Part of a small language model's weights: 150M tokens, 4575 steps.
Each number is 500 + 50 x the weight over its row's rms, rounded and kept within 0 to 999. Layers, rows and columns count from 0. Numbers have three digits each. The size before them is the row's rms in percent of the matrix's.

# layer 5 MLP down (transposed), 640x128, rms 0.0776, rows 77-102, columns 0-127
135:564491508480520553471507535526505399472511496576518608475546482508513446512524460487427479496549482503524465517525426418537418532532468454516391543487500520538473382533535423514495503491605567587527515588548543467438446493489520409538461430488495411529559491578411542492444458542528459460497419490601503533511433434606496571483502422376494489550536466544535432513539496518532613550490
122:532581616496445584490491478483543544479421535448513482492571520457410452601554465496487543432513436550482484449478534521452553458495528445508566528431479508486478492539510454556560433497502577536514498481436618468503508450407479572590494616540489586547521558518539528552487550598426444510483443530486406458519561479508564466444491547430513497504457399407476554506479476460464389498448
084:521502533547543475537476416513462378407523392567468479542463518580427451619428551408568465509474433483470561520549488505542538425601517471522495523465516511430443564537580583518531521431476435570490644469520511483496535525472516534454479390512450513538503483569486579533490536455481514431445462487552509449505565488509520464481500508491528529504436458489591474436396591488528494549546
089:548455562597532427513544529483567525505515394454458412482539488530503469550491575461531502520482568481434413533464548465383455414557539475457484558564424475485498572519518392577461563502443524492541499556512536517463492459405517479460508531503417563492423395496462593502467528453436513466497522409498445549481542549489527568497498605488496564521455547438538435522491547398511558484594
081:494491515620552490473458468533498473475446419390471630558486485428458523534482560408511463534565504501449443531409559489526539429442614469498600489430483459435549554536542533537540494546431524498496493599446466461470486484452502492474558428484570360578535526492444474449419519421539528474509551526544466468537546443515486504464564494561523521549565414522567479544459467513579535490520
094:492556478647472518434384530495553452367539497467437499525508498521456414502566551552591448459474580502433539478457483490390494509455534530539570508437445536436500446544520463520461484424483584571487514457584485465498565493583464525480559482576526607517487497454432486530458507472477594568499555574423452439477489601583494472532547469460487487482533504502547536479447451436519559507498
085:529570468501514416520465455533495407480513511505438472422412536429421455595502520494470561589456553538454475502507519543404453447561500531467564496532532517395564493430497455621499538487432499473412490558508598493559534520498507494428547536583437575547467547496521399480486487521473544556432443430473596485496442645498541531490502499564531473510473525479534563508387470481469509514448
091:580477516469488635443513465515568423542489548499434505457392518531527427456518506530447445569499393484518500454517557463562498524477529435468451439514532501497599508499501443545536512401495503429483556541561539541532505545482402466533475421480494496559519523539401512398574620608466478514431533520408563530470549490512468475524506478487564479496578480399556596512485501518477428439551
093:537513489444504511555493442543443530452586425397575421515607546465505548553475598557609471496399496481459518491519499494446482516470507550518513467484534485467578500555517433433481457488554512417507476486473537511472512626481510514504554549566530542423432400468480647536422436431514486435588465479521503483497464652481506510529498444485441514494525537504561443455521485426471523482435
129:480514491514451320533577521482485449488555601456429522600406514495472425525390439521460560484530367463493557560553541532456513481518386518567474548457473452541483490441515535533462516624474510436494526514574463484545398540524518486525510498459557445489510521520444562492452529498543442499561490470571415479535492479545543462499519478578526445467458450577513559524551465546483525592506
093:412402534414530603423581493449432464473523417428525434469534554534572509481490543618470508442562527516533448488584501487533509477459406505461475406491502517454579498469574555546531527440566514487480624430523499501555505546513392454573538492482506500502554523573538576423518510491415502510442477536521502450547482550474414503481508506473402601493468492540500533501476452461593460497563
096:517485470533491525539503355597556474467557390429475484635470528477503551500547539519505499523478617550417491554490489361460536588383555508487519422457451551570580420533471553493448536504449513544493529477585515488520470446491527496433544524498503460495405507509562419526495427488570454489444540443514506512485485435460530489484600541514529431412535467515563491530520535481570488536504
086:390551561452491528444498506508482480437541495483556435457505391537501515545514539622468508449534551485442585498513487529466588496512534405481614488501527503499521483477597530460516531516490500495541486423569505523539464488508469461436499453565493495590406451455537437537476488471418459604483435491508485361547579530556410491545603521438480528476507524556547479467529380483595510432526
092:446430494518486600575496545543577499491483436534408459527404540512501497565562486457482473529514444527401484500548486414435510519525521490432495423471440542412416619487568517531533546433505497525517515508481527573408532505515583511401578429510497519543441590557498464455474567561508481547523540526528485482478465490451434441399571582459508559503460488508509558567518555482432418530395
102:544445545393488398567521505445508563475523470546490478533496471408456516477478472529484490467497480494474546524457555615585530476490566435472484593475477532491512546471505510607528549526411452555492522453403530488530545434446455518496584510507519455413440410491581479500406623542422555479484536575542437471403501484565526481472576442466565553512569578493423487494503501465571516582496
082:500459530526453457470549426467550477497462470516506529497528615556520622501479521498537528543542458556543522517504480508406411392435601506455552452503401528484439470562497500489506508534446555465409517470497491518452473514524373479616596604537481489526437494411473506543464489384521532517415523543495482486532463525461507480601504482492450463441622483594576524442520514517493551559485
100:463491540494549494635487518595420506489497530417465457516449523494551480522471601501462493569421411471494445574486557508469487611502540471550586470581519516539550555575431484522526477583471487531437457408466506527469570559582502519437446457475464454485445565539560425537437490482484487521528550443516417478407508506544478505489533442424453524544545533510439584477507524356459512582525
091:554534524408500414561426566544419495430499544467572470522493451458457570479491543505445532582499428501492595517469490410507442565562479465485457502566470429504465465491600578454458428481528461564515492511477500428558553468526510445508483413444410563450570544533446530573504429539462413602526483427515531477436541484442539524515476465519448462465448556559563523474586542522581428509575
104:392516505432490503507597398568524464487525489574551595446544495452492517503558523491488530490525552529474503477455476590549513477578489481475559441548466489499532531461581596575548459554451516470463482404543467514486517468480448544490489514452491475483463526496562455434461436385549408554444388544508463418526583491604475395503417576504455528458530432521546541440455508593557560504499
096:441429496527497455396451482545452494510499490494490489490495476524433461526525520505473476451488519493541598604435505528515499467482460443499551478507527387513446478609572567404498465655488426543543446499598495461451411488466505489594520497465355580598522569518454489470501458533464535558486497474538412543504573502491523461520615499488541550465584507476449574563445438518469493503489
097:507502521522508537494509519408504460463515482442512640509463462555567454528503494559432539473496476490459475584487497476541539470514395551578454439590476456513449551502567507539554487491538485481530497554471449478507436677469443486528499577552416531609462456556492407482504565474495508526497551548540468381468488552511446489541492474524468524557432425342398478515531456555534486511465
086:605443556477544490493459464467575490556488452598506504450544543509528473536422489509522558616432411398554481504488522495495505508445507485503451479525484479490508685464504518472515510434446490569497597531492476512504556528495588519526477456464497502467512384513444415558456507560505465524514527466532469518476393512445489526516556577453515526425539468521518358588532538506519426596412
086:554433478517496427429509568500500549568561519563407480487558470544405494534466550470557522443520464531567527490442486548512553488575513495462529516525488477555546519501452530464558474519553431430567518465523547403469529512494443483481442517541470589447413490524549533486537534621543474475453484397477475458502574498472545656432470502382568421510492487529575466558478453391475549466403
090:513537422443406519504554521390461474438408495473532455551480518378540653492445461429402486541545380493457489527504481494504549412398511502529532505492510493473527522520484572490491506553544496449491474469571459523538440450562529470551506423555530497539543454528567446467447442496513547558620473598475489491596550460565511530450528538493526566498562516588469574465452537524480553460520
081:552478507509583505504370512578527436506591389436442516567535488461454449521481504461505581466487556476510431642515396543517419535460453435507531449451470576488522539544540505569491481417509535473476516479577561481502562486479549506463571586496524469507573458473469515516519455463451556546414416552503531483400513410431567444458493507422529548457528484504538422530536601503464514477540
099:428472550457386488456473467470557474452538334546461597484497621445431465503459522531465539515507487564476506556587601579564443518429571450538475474430470524489445555410505526482431532516471478555459537509509544422560484577480481593456474492537440582536513445458477462494398546517488495453576560524546546524537525489548503520543577491454479541530512447545560482551417493483482430475468
# layer 5 MLP up, 640x128, rms 0.0882, rows 78-102, columns 0-127
118:431479531592537530474383491463529452525422525466475462551436369423567558443599426520509531435463593486491478482453562508494374512552396488469493539545422509544453477467536424463495501568602590478541534504495422563493500518481581461573512520492523489548524543536404522383559512492584533508471496536471516499509427487487473556494451533483476525546456413483410539463521491507468495539556
089:423492512539519428431426503542433506510430542554548469492518493559528563501525538561519608515449519456459471510418541462518580605536446447566534565522453502601382515460499492541486468483549451576460439376434407518525522553519590446403545579457529507525456509531494524462444519412491454524545552493499474507470488508433505522516499594429471458526478579550404567540489506550446489447571
095:522458424498459526465501378496543540480501416456561486508475502406500509506359522508409624421429508537565486457575570541544549528471515475520410497550481572500485534382513470497499461553477483455630402593528445528495430453423465532552573467485535455434520583554503510543527461517499530535547498473464574484525442517509489515525484519624578523573480485474542521487537477514485467494576
094:456525484431529502438473404518442552486543518505573575489449570443568510456527473477452539522469409519538539513411437555652446608575426528517499534451529591482490542450495431409489496571520584583601483465514584489507488505421460437542382470508438483504565504494525486535594519548495523500504530494415490526553584517536572417528469515541528493515545456534459415498508526478481447484512
102:498474387505612471478434411492490468503457592540479523549497432447486566489450436495427478476511487462504543522442584514564424487491520557496524484515501500537519573569474498506490528522558602523522528398443541455503502570513530586445465481480472419404495403452553531460439545522618461505475430521501617549480508441544613545492574600507482509510572440507403489445497516477430468472462
092:554507388448476453528525389441464510526393472536520550473401561497524570615458439496564491454504523543613518495522500464451535475552521508383497454496463407490439519469505431592526469527480454452505428485495549571571526523549573565469507552525537560580538538512556474501448431547500364381534447454523564481508520497472534492488505542483424485549537533480437550482538433553487496452459
093:534456512611467482464543541547430507504539523455580402486529537425563464507480522606563400531472549626528468573476577493494518446498487542495427533507433499534417516465553455525522481493512456459477407572493532473503521503446461422502457593587472480377565540535523497533471601549414468440535479460452451492505479435504563507459462487553501493476580562467522506392530488572414568503530
093:487486429538531487505429509477448466486488508455461549547531441358613522544358510461490471495494522517616479553457534521482514554481489551489431542554476557579468434437469358457450514529561516476565436498496427562448550429431453548488485584504504485505426532435478428489588499549488525482504579528491486557440471495476537532515572515454538459593516580430501599528547486576537455524517
115:493540472526459456448459504510536457587449478444586464498463478531554396449432516517570462471545517494480516474546547507557467477592557568497512470489511525537479483492545503522598502485570470491575435419497488437500519509458514492548467494454511414416497481583503521356615506482574543509541611463476547504468545449539581471409443552444404408554545470512426520397480500583468524586471
096:447490484525500481537513505496490473537549480531568427472518425452511441480519377457589585507457403535487431381499498435435417541468488479583480453462508524487511482531515470549570524526671528506595523442489543453550519495532510559530483458493507583538532445503573545529409466494537439463508554521480584507601486481520604490508510549557416511541614565460485471539486484385476461479504
103:544553483577540358419470511485556483543498541502540489499396457450509473551559474438460544498439519624452511591412504562595481559579459551552484461569430434518494499459429527399511489485497573565450564495572433567577545446409476546491484476500426447412460486558431453491459490517598496489597591514490517522497541432472541512443473526537487461530484526488507528497513517507446443484474
092:522527415524550459539445485508462508476384391436511475530459531550543511425530441451496561538481513502506471523491426477623457555420519542550502606479493585513553423511418499563626472510463543534540505494477595487506527522496616548562534464464548563536467504464478475505546519412497430529536473454513449438631442439485490462456499500614457537490476502441513480498569525508529439402554
096:527511518520545444554472532472534501431428465481478499444373441500517549493420604511540482512506512451473551411422521487532505540476528566458564554484509616477463515370498450535482521517447529466495478533393552533530445528497538522486496543656555484511583512493467471478437567518503491386477531450470568496514535424602445466486476550617498505510571502493508617493464390481478458491464
104:517479390490599478496503522513481435577485617456483494439546442460503491538535406523570444512508501451409515487453510462462460494538481520460469534516668530423480465538519417462490574404652519530570535468508477467489407539448464531433487510494481555521475510470563540399515560487540433503496504457497527520463500500524571557570441469496440466527529564491469488456504572573418617498536
085:538517502521555470549531482543538521513501515448419497488453546456500495464493542567517500519545603508462579449498447511567493520499385515491514531477487595522594475421470464465476482501491503496517439472461475485469477535430488534491603496551506599505531582480508353406408538524527438553524404495381559481441400546565499582443484428541518554513494536364546571442559433485459456498513
104:454518452421519428506387536564469542463481629546559462438421511449522575481478433453516489491494461497477482510483489467485514378512453511471481493559507453492438523523618525566503505466522551522455510350490494406441498526440526514489510461496500511534599488529414418536501577440502527542592573508439517536531553531539476559465438556557540457550578565450443574442534464510467480579584
096:443498473534472526539438547441519433583507512507520457550435429530437552496514541521486574400474523587500448491502474455610427474498541510499463531526460563463493349478423525475536520531505512480581478510476396347505499531435567523498507527469551425425428466551523538438516461488542586489509555508541548489506500508563603493538405563536576520468567585527470532540480441502432409482462
107:439504468511475556398536395495552504519469510414563444471453451534465492535423455525535577508494490452451480566442550456560542517470568528538503493446516478472476506488541484582559421535487561463473400525578523587480491482398499536485464596495626558411485621466515510460465542451578480529495496429499491539616516476562475495415490539434429507415540542452484553474505425536572529512561
104:560512472453484411464572473478571499539415479499583492505400562485468420583455420559469439382496518538561516499545498521503417502500516462543455502518452486558444452452541512502562493513576493402558438348559451546554561483525459450561480459528548465508523506532619460487545491456527410533519563590495508543528518470487581533567460471548511489529561547486358491470466522532512507490570
101:493423453457483438479533436548527567542445516559495429487545516628529482593441488547500497303450535537457582447421488445480510469494482468497453440493605519489480554529458475536549460466560623437546458519466511435512486495552489465553492521563541498458485457568524571515523456516554458484541456540487522547514471477412524603450460458489608484547616503509478550467506494585465529457464
097:437511494497469481513546482440529520538448495475553482476542526523679440551492419514470482468509500536511523459535518454550523516467557584479496651381511563490529473455479485553550427400463635445538508546509437535482524471515528513468488425603506509420506570523527530456526493468479534549466440511444567490414539419489404496495453484439534514468463575420531531379488535536481586491487
094:533489439613447523491405485489495510480422581561489527456444487509570556497489419416518457446441481463532564462495499482626539510553548497477462488441571496498594494520508506539462445497445579571493484475414560529467490504520547542504456483550489524574435492407563497542525536521513355429515454508470487512516536497450568493478525556489536490634480604447501627513506413500522420426464
101:400592472541480480468370468609604496496462491486513530546521446501491520509471493534494445532513584524525486485448533434524484473482551518472410527512547417615471393464517549528446492498554480623493506439448481429491446542463563513425505561492500540506570598550475530428562533526620498452548468470503494453462458521452555496421500571460524448466501489448492489610487495571545405557554
095:435493493497488410430583511516442553499458500509464509388519532528549488540482490591472450472540579441554454400456564465564562422546507574389506525452534516482437429517548462470552528465567514459497411437491494349540444562546544584523499551454472477475494502479551572489439495491547494539443563482532556422489452471453571510568485540550491534538511442498494609438575390518519474504477
104:536522471546491407479471425476561504504490456455478534504494553504560443634406408507570468484425517503596452498448386490466472476628488555447468606389456540575537433533522499582509520502571539407533523537476516455573506502478576494550544413521445447509466552441516463536518489496561442527449502501447480558439451487481508563497512416511515553502530488510602566525490466560495400471519